Part of a small language model's weights.
Architecture: RMSNorm before each block, rotary positions, attention and MLP in parallel.
Training: a variant of Muon for these matrices, 86M tokens.
Each number is 500 + 25 x the weight over its row's rms, rounded and kept within 0 to 999. Layers, rows and columns count from 0. Numbers have three digits each. The size before them is the row's rms in percent of the matrix's.

# q: layer 9 attention query, 96x96, rms 0.069, rows 18-31,50-63,82-95, columns 0-95
# k: layer 9 attention key, 32x96, rms 0.0867, rows 18-31, columns 0-95
# v: layer 9 attention value, 32x96, rms 0.101, rows 0-20, columns 0-95
# o: layer 9 attention output (transposed), 96x96, rms 0.122, rows 0-20,32-51,64-83, columns 0-95
q18 106:466492515526495492521489535538509507511474504476527495520526463512464456512514509501528515536476531494529516457473463470503525479508544508490564547467503524491483486526554486509491551491496476533474509479500502485479479473482500530517438513473520524506463526466506489478485482501472474508
q50 099:454482482522468441458570528508508506490498483544490533517510510462474485497545476518529505488510505490540489520496475515472489481499481504514513500523495500506482521464531522512490541486460473531504524491481527487470541463507498475508456470489481509488537481458484495483464483468490456473
q82 115:468500483465498477478520509537537461440487533530505462513532438486510491486516503520506541539478519513543508508505483500516490470513504525522464505464540468484522453483550552524499495504512489533494485519472500510473505512467540493510495494530510519494479532476500502466486453479495522485
k18 097:477510512490494465500499507483505513480510514518500515438490529503488484522501487500490470505496469479478574490522513495499480466550532527518468529508518491474478479472475485482536479568484547488497514454539465490527527480484451492516505526509484533499474496470471549537486515531482495514
q19 103:471477489514449490528484498534456470485540509493467509496535550551512467490517504555516481451482532493508492490514466502518453497481478511511469489485483527524521502490514478489475520489534497512502543470534499522468496509484516525509495508528458500486524514485558479557510517507530524472
q51 102:497464507479505467491549468491485498492536492517475514505449518493517502470544466509508499482493517512520531481525486486462520487537469512499430528499490509505505504492503451485525482477463515513542541490471523495517549462490482491433493481498503495480495520481502498460540481476518450471
q83 106:438485468557522466520553521480528511454515512496522484477523522487522498503539492498464493499454523512491510507430504504498523510460492473509449485525467519453496465467471495483484494485488487487520488501477540495505514539501474485485498463474456474480518475495500489502528476488488525491
k19 120:516522530516482552568498483475507521487495535516519497525512521531514532536461532484519484483505509488525469480511486500520514538519449509464514476518463492563476516476501498489492508565511522450467504513473478497494490523525495507488473451474493461516473499551494507503503524513482494500
q20 105:526484524526500483514488489502456568518505477499499499492486487532447445481510469506489523488472544464483504482486517501528509490501516503484497515482492488510468526485473513512490494504494531484523488500521504476503475540512469506519526517496460434543564484504492520455522510575512519477
q52 101:508457516484469439512528527446462540537552520541491480469456501503466429491518495503491500484486527470482534533480489523497485493545469499514482512475487535510481486522482498482515512507473518503490506516504507487522500532471455510435520517497506483507480482526513499469499500503527481515
q84 108:517459505456512488514521499522447528486519502525484541454455496466504490508522489506518454495514483515491518543474555535542535521523533454497527490516498505474523489520499482528493530497483469487494540518494486537463496488547545464482478488494482483493494469515525537526506488529488474506
k20 097:476461524511534486481475485505493503490456456490552475445527508496484507481510503495490518526485550504518500473488530473454513488480493521474518492495475484481537493505508519511480529512470519490525523410489526488531553496502460531474510498503512464550515510507479496507477459494502486530
q21 093:492493519509485534468495462543532492481428503501507444534520493469492468499504467501504477490503475524519540466490480524529542516493478541511555513527510463489497503486517468530498494492496491492491500529548471526477526472480539527514486517489512488532493487494547479500448465476489477504
q53 097:498477488458465530437500477536519488496469475492511502476484511474491518492509492477480531499483531522512533523482494505479523475516516508553499488538500538447428497528520512528509505505440485520492497522468467491486492505474535496482492447468495459524478494519526513499491517458521530485
q85 100:508514473476481494483511471507479459495495533549511486541524474461515473479545504466525474497453524530475543519476477557478514486500515535500508500500507477505469505441532508521523502484479484496490516470484505461477519493469494466500536470502472539513531506489523527502541486441489487487
k21 102:521505496527478510512500529487508519466489501464482475517479475520487548539434496540549521547517457505478474472517497506555469484529469527483487454448512488491480560500508496522483509505523479519509517524479518521482506494490518506495544534500481482461500506534521501499481488468517466494
q22 116:494469529489467512503496479481486521501536468495510421518476489509505500544502509548482495485481493489540476526477507478505499567536470486504484493513487530531522519524478522503527505479466511509494522549494560496525500498500448556512520474498510476524489495498518507468462495445486499506
q54 094:532460472513535489495496481499465521483514482515480493522489516472519479536480495533440456525485502491530498490486499504500490575502515518498469517500497473517520517488497468556542522502559480517539482527503484508527490452511522520473535503493513478554525503507519474495556481478495509483
q86 117:476502474506493514505503431503488506489516473526501475477510524501508507506476499508529452521479501502506479505523509527444498556497522423442505517507521480528528526502522494459502476510503520480511522521541457504514464468488459507475518523464509482502487506534524479487506464474456486468
k22 098:479472553518550498507508517505447446521507534525495456497439493523485503495483520480495533510501507527478512487511473502498513494516520477463470533446464530532503453498501502502497505481507521507520487475446528486487532498519504525464506485514539529496511456517499545505518500517495472453
q23 089:467512470525521499512520474523497461492515495503488462517473490508511502525498481511512530522476450527502485479520527487487473495454498468489446500436496501496497492550504497505537506481507493488451501509501513505441493495515472488460472500557492478537512515512491481475490477497443550555
q55 113:499485519517486495502521486445497478491508519536478500457508439523485496556512509483523500491495487476502499516491549500493529523484493466524477453513475468505543525497520458503457503478523473448518517478531530512504460527473495509494478519499521517494477557500505522476451537545493474502
q87 118:480496496490531499539528502491505458531510545482478473514521512526453477488515523519500462455487495472505503490456519483478468517485526480487514522449458492487514486524516458484512542476506490492488534495513470503519434518532475476459504510467480498529448503492462453508514496542510508484
k23 101:539535487463512508492515485507479479453505486485496461489514485517505480499506507498478523457495531530478545472497488528528519522530433503520506513444483546515492506458495488485505457500464472503491481515488458497521526503494498507468516468518484497440517532547521476491536523503518449480
q24 107:509491495493540489511488462502515480531496468511500538482492548505505548481515486523463511511462523485511526502511498518542529526494548501467538516493505481484506504497503446494485521511508514503509542559486536481498489517468517513480501428504497487505505459500525575462474452496503490489
q56 093:502453523488525489483489495501470481523504506536499498488500533524480525523510466481500474480502530474478481497503514520456507480495481475537492545528499447471515485460531471552471515500496505509467504482557472539483498511526490490482464511521478507459494494507551564475510473488490558498
q88 102:521501481474514458522519492523502480507457499517488520471502496504512503439489504480494479451501524472500475477492568528505493453524471516519485522507499535494512517486535509475547494487507498505521488499505504495494540482506461517484510490525527479525453528537469484571549501461528488462
k24 092:514511504496529521478542516471471499525513491526465472482478510492493467452502513459504540489527484506529501509463458474523546469508505506499552489484495516528486487542529482447501513514553439491523519463499483496471503517495479537505462503475461532480475483503482458470506507510472521512
q25 122:463481512510494482469459489500491465514504510493510489487485502459533482520489475549524510521501454509498482487501512522478522457510561559543469508509522497487477496550496478511513507484470478481497511545503539471497520502494490503498530502522464495503468533545552550553544507498504498489
q57 089:498478457501513465443496511501514484513491524491496524527539519485497475476475512532544497517477489475481467495494486525499498509516533504505488521474484507531512506601516470514502471477516502477507542522498504497521547530518468458530474498526484487515463463489510525506547479510443500506
q89 104:463499490505480494526486505530539458493504535515495496474500453494458508508499476509529514492501499486476538471529453516499494456495541514460543488493522458473505464565542488529532527500484473515454462501491471477529546491517487490546490498528520531526489519487513520511507500504514526476
k25 112:535537456512521518486486513487484496523440514466530479516476502464488500506473464515486523460534499480505466461510520492489469521454514513512518513446491485496446506478468495481496468465491508494514476501524511468506438489501492545462515531482465534483511505515530460473492533476503490513
q26 094:546534536477538446490494517512484495481502512497500481473535515421523491531494508543504477487504517479463496460502493514534517457518504473505468492514470470522534498515468476516472475467533523471508488496517542480492496485523497516484553530510479554476501501510539523490505521496469479495
q58 090:517481509450468463486492481504518479490507470475498504478510502505533472529449525508517544509471508478463509508522544488460531458503499534497494495526490499506450541507500460506534493501486464463547518503538516540454494471528463475493522533489463514501534493482511501510537498493526460505
q90 111:493509510504500500524443475519470498523478468480519451512483484523470460515517520492510525498469491586485536477507500491503526464494487460524499504504471522504521517555485503486478474518488500474530489510518510488534520477465502521491547497550521515530474521544507498490495463517465450512
k26 093:501513521520503561460459523459470515479503543519464486450496479504495537489463517488490563478526509500547491495497486462479474498504493499513497522538513514536482517499470492499464536495500495542493470517464517500512515541469505495467494484535497522501469458501494508493510552465530524524
q27 115:475506522519530508507500465505483567499485526505535437550480457520532506521497519514475486497489539491504492472482506489500523518497484474505474513486448489497456486542510504469518525543510497516491459506557500513516480507532513476462490484507534507501539479491561526481511472476521480526
q59 088:509500532451484522493458534494444548488492500514508505516508496482469479501485510525499481499444515512490463509504462494507550499509516473489479511528482522518505478528453511491522543515489530493555460512534445506483532509527501518526509481454508482479495510463533531531461478497505464494
q91 102:511502524450470503448499505468496504491504543480524484484503496480487505558516513563504494530480504455508481504472447516501525512527497477503486536479513499489430493488476488479513496490514547510534456469479512494501527511520460471561495521487504500477476473483463494527486494488535523506
k27 084:498515482501555478513508485503438462534486499497513481474546524534487528541499501537527510504470489544500504531515540511466489502509534519475483476517513511548498513547495526514510512532524472492485501537513515486529481489458512476530516513490508465481520499563535460497493542480511501532
q28 095:477503495541474515488429496520534491492468524529514499505509477538509473487476474540464527528545530490528519484498510486459438509510529541546489463501506534497484515491504499467515502508499522529508491493523530505481546518498498479472500510500458491515473510518506489531446496529511535451
q60 101:486483470549483455534490469478493507508547553550510532496525497501489458524498499529499490450505524503514533516459501515483512510517450539503520529508495499516494528476518513518492485470493512524530478474491445564523528462507488484479483545471514498482467473520517471478494500510522506496
q92 109:499440504513509530514478548469497469470426525497525494511473477549525512486542495518495511518525459506550468482495463501504547483538512496481519531488490499495489477493537506508479505496467509505520482487504512479499474453491512481534444495503472493494456528488521496537493474526516535483
k28 100:515523545476523539450461495497484500531497495502507512481498476504491500551484495482482495536485522529461487469503516510475485472494462480478466468486464521489532481500523473495515500519498475487482497488489477477504477515524470528479553515500443491503488531486512492427436517551477482490
q29 109:493510545527472484535547533513523495498491557467483497517479451477477503555500477484509532480494487495507501521486501489512487499504462475508502498468472478496495524484487504509474511473499532493513480554517486487480492505473459535517540509520468431492564493485473472526462476511521516533
q61 094:532517544486485539526538506468499539489518509485480537474451479468424518559476489490526503492502498490533512484514512483544475508528466505522503490491505482507516532481504472484520529480461458495505513550501472495472478521510470488473520504509490496500486496521493449484498458477550514505
q93 108:507496535517487517466545523496502463464503525504501538495479402507482500505533529514482470491511479503497514469494528505521514533472479501507551512481525470522476508500561520498530539471515521545508488528449521480501505505504498533529519477507476447497491469496491514506500482508470527515
k29 092:505513508528524485486496488519507527489505476485536545493534516454529500503498523542512503503453500499478496526479501507480480440523492558529453486514479559479473516480455488477520495517497465502488531510499480529497496470498504524446499523473537517516542515527437529531504523489497500495
q30 110:484531510544490502516506537505494501489543477484498536455516523494530483488496519496505505478519507476508528532511511494470519481438501475531503514543522529482490503494425511470527472487558514514542509480476489522495511526521534506474471500537536490511510486511480524463461507549483547485
q62 098:485491487481489504509499542477497509530513521545512537455497512521504494528511497522499462496490522466506519478468481507507499517502501495499485515410513520486503502532493454481537508516508503549560500491448487522498452491512475492466505479472505476516532516535486478456537554526517475488
q94 122:502528507500549516515516563510498446503513487518509509483506506503461505516515500467494465494484479481498521531534481469518494538504528451477504509429507496484460487509548486488522497503553503499514494510466492462485519496517491492507497490494529545513499505469405528476509520506518510499
k30 100:485513500491518477539504507504554466517489483455482472445512511489489475543518522504552537526513512502507496527523477527457534460457488506494512506500492481525500514474515513519506511517486511489451507491512478494529476518542508549474490486521463500513487481464440528544480504551477482482
q31 112:504487505511454506512542494515538482545489485461465506496513507479511512500492491514498504509513550442497501532517542506553490484522510483518482467531491500430529488503527503487433469503482527463480506469473503482533488530523468497488457515533509464475523494490466492474504502520492515458
q63 098:498523494514476506522481540553505457487528488482525476503506541467487487517464509488470500471461513483494518541498508496517485504499533491495530503489479467464535510517540520518463441492537490549480491488484493523507481474515514532525556489480490512521530514472478553501495495540455542496
q95 105:477463490504468493514501491460485506476493472500494470544499515476486541520508458550472526497478500471510511524509504501474486502507486507476521459530499521519516508463499493541503500501541517508498522496527496470522522521515496466439560487528529442512507469528494519506541521487507523424
k31 103:544508530497483472507509491503525537490482455483468500517472501584457506491461498491461439478531469527512506472507469521492500488507538523499494530514540499512508522505546523468466527501477446487518481517512506514436473525498515512486496510498539490518493500508477496509523489492498463527
v0 090:517494534494486457500465512462476496509513534537450503517511546456473491510501504522462534495509504477487475556521544488476513526490539510527524496526456498552513538516460507534491499540518497501542563455491519518493489495512511523501484504482488534522481497484506524485490510510539523494
o0 103:460529498492485517532573499484502504520476521484470442503489502531526488504523539478437494466508538493486525472493522507491522510504517468512488461548493536478489485469500512502496500477484547496499500469521537483504494548471493487531463509489518493480486503530515491498491501507446545546
o32 094:522489502532508517462511488524516509507533534473500466507479469501508488503487459524501494498473507492497481495488481479502513507487488537488504534459503488554509486530565463468458487481500474503504498558502515517457498473523479547490510487498459452486471526470466496425487506539502505468
o64 106:535454511492521479518445498490506476498492480575489507471539533487459535460491500517530482521534474534513516532471486508469461487538476468480481505497530470477477515508515473481528538539472504505482541473520498499517515481503530506482517489519510541520505498492494520526516488501545470466
v1 108:494467499458500488478495468505509514511533524498524521533501502493509502478495536501568469458521466480484521549463496512488548501524492521452502488502513509477474508515494531506495561472476508519515457485478499531510481457549503445532503487449521489514474480485471502502536478488488504523
o1 086:467477470540459537521521468513491489443503456486491489469479525465512504474527533492473539523522511522536479428510502505469476487511516502481477479504498488466456485516535494498485505535495477511503544499456476477463460493492513501516488490543482538529496493481506495495536520497525469476
o33 121:542531516447526474468487488502477485537514514497511524527509492508513519506478534493488491504483454491510507520497523496500525473471479537484517576507503539558543532483517484524467459459513482456540481487515497517530526507492449514488506472491517504481527475519479525527464492506515495527
o65 105:461495506499506513492488569506512503525449544498502571479522486513479456544508472486541503465499522467451502490497522512489474526522504490550505471472492468501486451503455499493528518491486509535503489512506504495566487474482511498514490515474519483512481505498553491496493480463495512520
v2 097:472477494505529502507530478527476548494508480494448522563480523521501490505488444490523463498481475531495520485512504529475529481523515495544511506548516487460527542531532530470492486511497509504509515500500498470506530442527475491524524512504484477465531526472484457521487496485522478547
o2 094:479483487536512431469483489506503456485501510468515499454509542500521537490426523518518520499487470506514511486479461453496478485525503506528502503484516468486485506469445521494525510464503481530494498522511493486439499508486507514563525447492500491503491486515550498503523526513508515494
o34 104:531513534521516505517517510502462517535505515486476561536477480505467446497539475513485483485524513533486461521460531538493474508562492469525491555521493524546505520526512513539496506505511525493528531535513492507515519485493470486504468535505498500466523491512502483493563485523488496515
o66 108:474466488510492525471472527496555526502479507503496530503499492497515494519517503474494478501461529493495474490506470479526541500458484515482467451436454506537525456545537481485535486535484492502495517486480472505562504513471483546478519525460472519524505521508494514482463481507512495478
v3 096:468465522525520541468482465515488499508475501449487491532518527497490489491511489445474498498482506499508503497506476475520498477510520479502495504497472539544552459501510527481522519488461532497500491502560478480535504548462492506523520533491479496530504544482515498491515484515474570552
o3 095:488495488482467473528530474492508482504508495518535459488507504474505495505482520498536520464532464555511533538517547506506452515474464514502520538469541487500481487503514557512473502477536492508491488450464494473512493470521516491472498496506498462439481483543523488531506466522535505517
o35 103:480502517525510498499456529505488498539506487455447503513483510538514474453489476496484493543487558518513487449478495495486546472498542482485457476513478481493484481503492533516509481535476495465502470546534535499450522502502475547446480502499496533517503479516486473505498530494489507472
o67 097:523514490527536500479487530511461511519527505467475474495491505483500536502496471498486510494513483468490519505462470547477522503504524546507505465476476522461474522449456457506464491578484474479511551497525509492492474497491515527504512539494482523537510501484537502440511515490506538494
v4 099:480480485461492494493481500515519471519481458498491510484487557512507490483505496535465499493505514449504546521525542502533488552559491497433550509496470494489479476497463501463490458465499507510473507512499468521515511458517497541538485531477505532487524474492526490545501496488494519508
o4 088:481510532500512526553539475513512538516460503512512509494521488455485528491524516524516517495526529494477504514464506498512494481486526509568507513495511521449468539527466457533492551549531514528504507468530512511544489487515560491526500506511477481492473501469496510493476495494495453482
o36 107:517531462514509489491477542484472477479576466484462468505484457499499473518483531515460518498480467527504545486522453541488495501488517498502513486516518484515503487442517515504513468513462499508451482529529488456470544516551479491514538495504521490505513483522512495491498534522500488481
o68 116:484468490489475520486479495492552469507532508489485548500516487511502501512490460476536479511487469473524495526504547431512500523513511495421515475518494496509563530482476500493526506487486482446555495461466517505495499469478521505463491503522481502507500532501465503501508521493473542509
v5 103:534509552508510477485482485512512468524511483494527458522501530542535468503513498529511485490499510527523506524491540534498496505446431449498496510520480498470508535520485508536522531521452498537470496491482494499525481527518486502492534522525499482496466502490479533492480545437464482501
o5 095:474471477476545474491495469500498497475520499462488469433482510517485474499516469456517477497482501506487457523498498509496493506564537503503463528472501508477503507505523516505519529509509488556529547506529524548487546509499496510491494496455471458505503508467479534493539485495504519555
o37 111:527510510504516522509549529508477509524502488515495578548519538498461515476450546552507498493475481513500486499486542543497512503466458519512508473550490519538491509480476502509469507521494477457481474502491513488502507519489517514481506489551513532493523479567503518506504516478473496481
o69 096:485538491506473496471497489493486527498484483554469386501477500488516498544516492537496504511524475477504512515520467493498480511479483513498512499508503495499508480522484535493513460456496533462528461516490470491497486486483456505487523560544498533484473507513542511489495519479501479464
v6 102:531529456502521467480482527502494489506472504516515481498488458511486502523463504507541509503500513483527471488522467514473499504460491481464521525515424488499524480498511447520511508509492477530493484490543506470531483524508500494521534485569502511458537507461547501474542482516542523513
o6 100:488464516506481472542502544484470482522531522543507451508499506488494540481537484470483443497467489504486522539523505511450523531510490477475484503503529515511497507532531530467500507453519558501503458478531488497549504508511485509463495559510482495518485483504455511469498486514520488492
o38 099:474532457479495573520503460524529535507504470485478512501464549524474496532459530498491542519557483506514484480489501471524488516499530471520540522506490468465472502495493533502497516514470472527467533494484498515460495491521522494544479506528532543473518538503501508474500498498472482492
o70 108:547490527507510490459534503470484478490497525534530518522533429491444519523506465564512515510474521500499495547494512496490471517529466531492489502500492523512504538468465480512514477506509512497473506517515556470504503503518503439508491492491511468501486490521533453486518518491496491552
v7 103:525544454520533469536520523520483491479497542495479502508491512521523494526539537477510458508509487540479506531502511502558539515502498498511535540483542458519502511504499510514463537526471497443496492502512505559521499527515514498508512500484474554487490461463493510518491495501452519480
o7 092:513497520505486495478488462520496449487446527505526523499535529532486495506509501561492539517519486478501505512481449516531481493501500511470493505470542493505473498451469550507458473491491498472477515476486534500482493493522477496519510520484518440526535470527501475479517526509479472566
o39 109:510491491494487491528496524498490550495574477518467511452520465495470489527491562483511501510513531528506481510503511510498537518505475512524539526506496485521506509517510471468508499488510511504548532477492514534533545508475505521473552511527531537498506529491509531529492455451536489462
o71 105:510498493492490465560503491473480504503491510540449499523507497482522505483514413495511479500433462505515484491520497483467461492497543473457494500504490498512496449528494486484525503495524503508526503472511502476493474548499501503528452467476478481483468536464537464495502458513498506496
v8 097:502530490506553503499476557499492520555516525468489487487481488501491488507544522477498537491508469539481476454511457507536496492527486488518557546512494534460513549559514505484520496505507535483535467467524503508481462474501529500479483495514467530532500500515492523491484514489513470516
o8 091:498493512485455499467437525531520497509493461483532488526523486473480498433477456459549503501505492487531498449495524529470501518497518528480501509487495526548478529500459551527497488528529490486458486529517503481493490517536535496518501520491498466488494487550486534489500517534504505490
o40 108:473513508518509512505531485473530527477495515523528502471471519495475541534518507539469515488465531482476474543544508496499519472517485477518524481497480494471482495467507475463540510499498476491500534463529468568504494506458495532485482485519536527506494532453538453504509487468513550507
o72 104:539485473499505483516497478504462475515537523481472499454485490513547457555519515534500506511547537545478510474473480469504466516506503501498448523503520447506494463560517470485486518473455499524538505501466524471488525491504474509485523520467492499506496488478495520514491493471525458498
v9 102:521515481487555503488487507542463517506509513464517504482501487506469459485515484488536500515486506471537460503523517504526513497462468531490517489523513487518486523504518563538484521521484444493476540478498486540508530516536461561508494486476530526523518535533509516487499496535529480459
o9 109:491503484513501472496463492454488545474488463485515534518473536519521497485555494498479510473510553484494554505513518468503517530514498484473522496524457516490505476519550460459469514499500522510484501544478522464540504537509464487477466446487492480477464509491507472474491518513481533496
o41 103:494523517508492492532553533512489494562470543510488486476490483506446545501474486510472508514508457489545476493474502532528492478442494494508520509503545489480494528469469497500536521514501511490475475440485484510501491499490551482526534496547488513485529522506499545473520464487510483490
o73 101:494498490521476491510514471508503492485535504480516449502496513511468466518500499460510535498456472572518464483474458472460510482499508487518486519508484520495496484504470464509478470506482522475520570452536494511468480491501521544501459536448542496531475490472504488481523478495503508512
v10 109:490472482522540490462479478475515474487494449519493518484483516546461556526520484502488480481513466503476453496432491518471519469532544516514486479527495481548521518463493496508475534465517509511517540506507506485511483511519523486499501506498526530529488491507452506520536517524456491465
o10 086:491466522494495467505505538475497488509522522537514525495512465529467494510505465477475504514446509479476491527478508501522503531483490488487464486498504520491568505497473500490534522420466502477521514483484489457524506496497521489485468514505448556527528493472471472446474509469504525490
o42 111:487503514477535540470507520509472483478459488537524518484534493472526448463503545501547506486533476473480511498542485478474502498508437508440493478496489472515475495527504480477466510530526520543504488497509558519520498493555494506500515493478525452496491493496504517490477461526494495511
o74 105:532541492543502464510485489493502449513511500468472570491454495487498528533524510518512493511492499515515529478489518528520524494470540488526534509466541486523449488465502490497510506515488505513520458458486471490473513530441518522541507521521518517466486475493512499546539500488485528492
v11 093:499499497494555504510518531467495466513507537511503495480484494484517524515489521544476489476474487514499472498556545498493496522512521487491472476511518519483527492502499428492511463477495480476432536501510512490482538508513476497554530511516471472584491477507500514468494468525516487506
o11 091:509463481484506487533483499456502533509485551470490492470569544459495487483487510476478469523478474505501507514491529534485474468473509492478502554519529517528539496450486534517499498457490489488503479462484501504498526501493443520495509509529477477505480467499468535470551500488513517487
o43 096:521487492513495484488511529502465481520502490507487504487492501473502490471527479468528489447493522498471497475503504472511489538511523473489500455474541511498511504536514450446511531483555504485489500480505495459487481499515579469532534483474486489487470569480501490496465476508545497538
o75 102:481476514422495526523533477478514475490525510533495511530482480532488512527496522530470502484519484457499505533495500491522514520480486476540443509528533489519510521442535494489466462533471509481521547493488518497520519530527491493504482495533522542516479549471501469518514524514502469481
v12 103:518505470497478513523469462531498469505487502479458486492524491527473525499484519515528499537513516517486522496493499486538547511522518476494475504485543512535519516473528526458477521477490480553508463471510496493514510440523491507505473470538477501459533485466516434473505532500446518495
o12 100:485504479503519482493488517500496477485500513532468607472499495496463453543560497521528490486511508498510525511487493534482487527514528530541488475502543480498479495483495509491470527516481484487532465515497450468536472513518514512520513522504486542496487543473533483498487486467522507477
o44 092:525501545473488527508505519524534530495498495500516489552489547474499495471463492475511499530514507518484511510497513479521453456509499505474532490543485541503488535448474509525507457507508495500492506464486496538460477507468519490479512465495555493479546471523507525578492511521510516501
o76 111:520479537445517507519494515462489471524507512489491543490525453514530543461496482489468496499487474473484517502488502497515494473497485511444483473508500485479511451537528477457538478479467500518510466505522501488514532475467494501551458539503470527505486478483468495431488522513480497510
v13 101:482454530498529516486495467475503530503484455526485510467494479479523519473531560441498504503491497486491503495562508491507542485495508431515502452507506451533421500516516481528519514518479490492471499510472524498534500503468512481495477493495513502455504527489486512523470486499494506488
o13 085:554505491514525451469469542477482510449478523515517443481458527503500490540491513489495493491494509534529488516530463492495511486556520506526492512478533510557506516503477544513500466496493520509473521491495507452494475467514490490532482498503463475521508511524541482487488492548541479488
o45 096:448496478517479536496535479538501482518545498507500494506512486470517488489507465530482543500508435523522474475501510510513500478483483499455509512484506522448492482488497484507558476481526469505491462532482486505497539537499505495477521528495494496573491473539513521504473538512448497529
o77 104:501522526490460497537479523539557510515507467487471503508557463520492506491488510509531501495520540475493509508483499498522494457461527503517494480538478474488458499494497486496494526490503509506507479472512500518490439507478492536504518468510560527410519512461484500532489485460508497487
v14 096:468488506469530466524533457527504516493470478525533527469531518471504491526518489488488486486494448470519480488502538514516487510423506495513480481547456470490521467507525518488522499514480519504463486471541505525518448494496516519500508499486450545495529510538498512491508522461476476486
o14 099:513479508474528511518514489472466513476528469494522519508507488505475492464490485484476473492511490466497512534475523465484483552543492495568544520485474532486540525490503520525497543513513544503501540524476488512483552519526525482508531551468468482467495491467457486514491521480505467494
o46 100:470523491533497497456475543503587480505516518497495552508506486489528479553510525525507532477509534512476438500502497507501485502487503521498513490519547522519508501462525526495530490487496490508492485539504520532479443485512463517471484463530510530509493534536529514499514534510466510502
o78 098:486525461529513512506490460556526515484478496501465448479496530521487523502477508516553494525474500542519481490520477511506485465479491527472469498510500479486469513523433469460483465535488509500510512490512472483472476508479486477530532443534523467527498499483553516504531510506502525501
v15 096:486513514505494522490457496471501511477487487487538525485456474506467529538484470483480500485482482544528524495482484477482479520513525462489528510490499467449555481504449497526493501471463503526436506502487548477539500480504518492466507515489502496525486539505476449515491489550504518543
o15 083:469536502564506449474486525535492507493499483466488465486510522472512501541482513504483503507496518473503479538549471497499504488528467517469493523467524532544502478529485510488527484496505479463539532550494512525492522494491476505473535428497478491553506490468540491513502484502478498482
o47 096:482491514496497512511454489521480459486483511546536499505503498491481509495516530540512487512491528483488469480498537506508491519558487513532467462520474502463502535515532521479505524515474480477482454506507459513463530499549576468482496491488508501506514520520503507505558522503565493527
o79 098:503478502515493517491536467469515514516483511473476512495504482502482520517497519495492466472524463496517517512461503498496487542458492475495491474488475490529487535407467504536493483501484512489504498482472484459487506475497441497485481510530541482471472455543470515486477499487421500493
v16 104:510508515482511529538479468514511537502543489541474516497497503510519476541498518483532534491527557489478508483511489522502513512538548511547510490547518456436523460466462516470493515490496499552463502462525493522480498503523482536519508476510499464493485501523536530485480516499525498483
o16 098:461527490490495501502496507523539536496524479494501474486510538504507447482521513506501500457474515487524522495496543482473477588488493504547483538485487514493512505530503527501500486553487492516470542530503483498507526513564535496545487492454521495481468491524509509464471523531481525497
o48 098:517502486529517506493522499490459453506486495528500494525482481496458505518448487485506487514541526507479490512495466502504494474503472492466491502475540523524509533488501426497476515471504502486517524523543533551454486458467513489505462483501510512505526523451436487503549495496497458517
o80 097:537482522432495513499532456493547523486487512472511557540482466520499514462528467469500529515490478495514485499513514488521505454504534495482543512526477495472499485478497507536507455501475506535507447469481487482486480529478477441448504530516516512500487486505498474513501531488503477517
v17 093:526501488488474474507511517518503522521452531553491493500551480491490539499500521491509508581552476521480514467497474498513503526519493490498529505516483498537520485503520517502466523437489518474506532534508471506503517493463501483532518523487542514498509500552486470493451524515536473532
o17 093:474494508480502460459453536520520488476506504490525558520515518481460504463496527499476484515497553463515503474510465476497494493471533524484536517490485484441470527471508475543490483496537487497529505480464473448489444519469506483496523482512493520488497515516459477489469502502524495472
o49 098:512468501528480573508485453482534504514527501550508479492473496526479504527489490506519474512511488486501508506476503543503510508514471503521486501528516497511511468524451528472532491506452523523502451537528563495489503498504510528519474522490503434559478474489496545487494510497499476477
o81 096:546525480490506501490549493510495503522494481487465426529534459488518482506512484472508515458493512491519529553508489486512492508510508463536519450451513510512529501530551490532496539525473493472472513509488477526527539492495526478549488484494507543455497494485487472473509514512518494523
v18 096:540505459502549511494554488450486526489513547469480524520470506454489493532522493517487504489510455512518506493555530536458464447495487450497514460493505514497494536522488509492504504482481528508471445503521473522489499503492483513499504502507519469473534462510517513515503530536488526476
o18 099:453502494542543518513464495534467467480493512456469482491515547474520478494510500501504456519450470511508496491518490520469499535452510512515505503483531474487494473460480454493484488498522449491516494489500455491532520459533525504526517481483470518489465449482516489457520499505494538501
o50 107:486497499463450474539486483473567518481513456515480470479496476520485543495481468524481567489522510495503495493525519482522521501527508453486464477510526511479495536529487484500528480467544544484497520484475542523488490541464497513505483492549520475506497530517524474497495509490479479522
o82 087:553501470502493522484535499476477507486476543522535510494475493484492522493509536503493497471545498497474471519498524542526504463509499527526533531508473478486539484528476536482511540532481521488519481490494472515493504501457457531458497525466496511489505547495489549520510486420525500490
v19 108:483557482499472498457559482483482493541495497526463495424508500509490487485511531504498532475509533487487524469480479488495505482497514519504486503543469519488526482489463466522503471540492471516550478520500505485490455537504512533512508520486521496512498505529479521543469549492497508556
o19 087:525510488500496526549489501521532493483515514466475455511513492472470542525512514460495490534473483481487505477524537555508531520502533507467545534515479501500528485488509526469516483482520552459485496501509532503530526462489522445482496480524546548476492500505480517476500486463485478530
o51 100:466500494507531487457552487492516521529440463507501506479498471518522493525483455559490484480497519472513487529498477483509513548458433461504487441497509525515510491497482497499511518510495518549500475489472491503480465494497496498507491480476494437517487482472507468485490516474525510452
o83 118:472517529516492517495480524505485520515534459529527509538487507525516480519498481488530490488520528501488508514503538453501499513488537536489509488491501484441468528554508492551508541517543449532502480509475469499508475515520491471459531526496468497478510516509449536524514516537452479518
v20 099:510506523532492467520484527475473497453486504487519486502452488460546530473503468524504522464546502517523530450515516498504477459520524486502489533518495482512535511502483485479464494492493462469559470481504482521500538495503473481465468516552494514495538552456494539495503506513506489504
o20 093:525491466486496487457491510494478527495510493559516452518490507487489501495464525520512505506502540483510517501516487515484497519529478508484515515515528491560508545534554478460545503487532527517487484472544492500499520455478474507554538510548516526464516488512519523502469463495470478534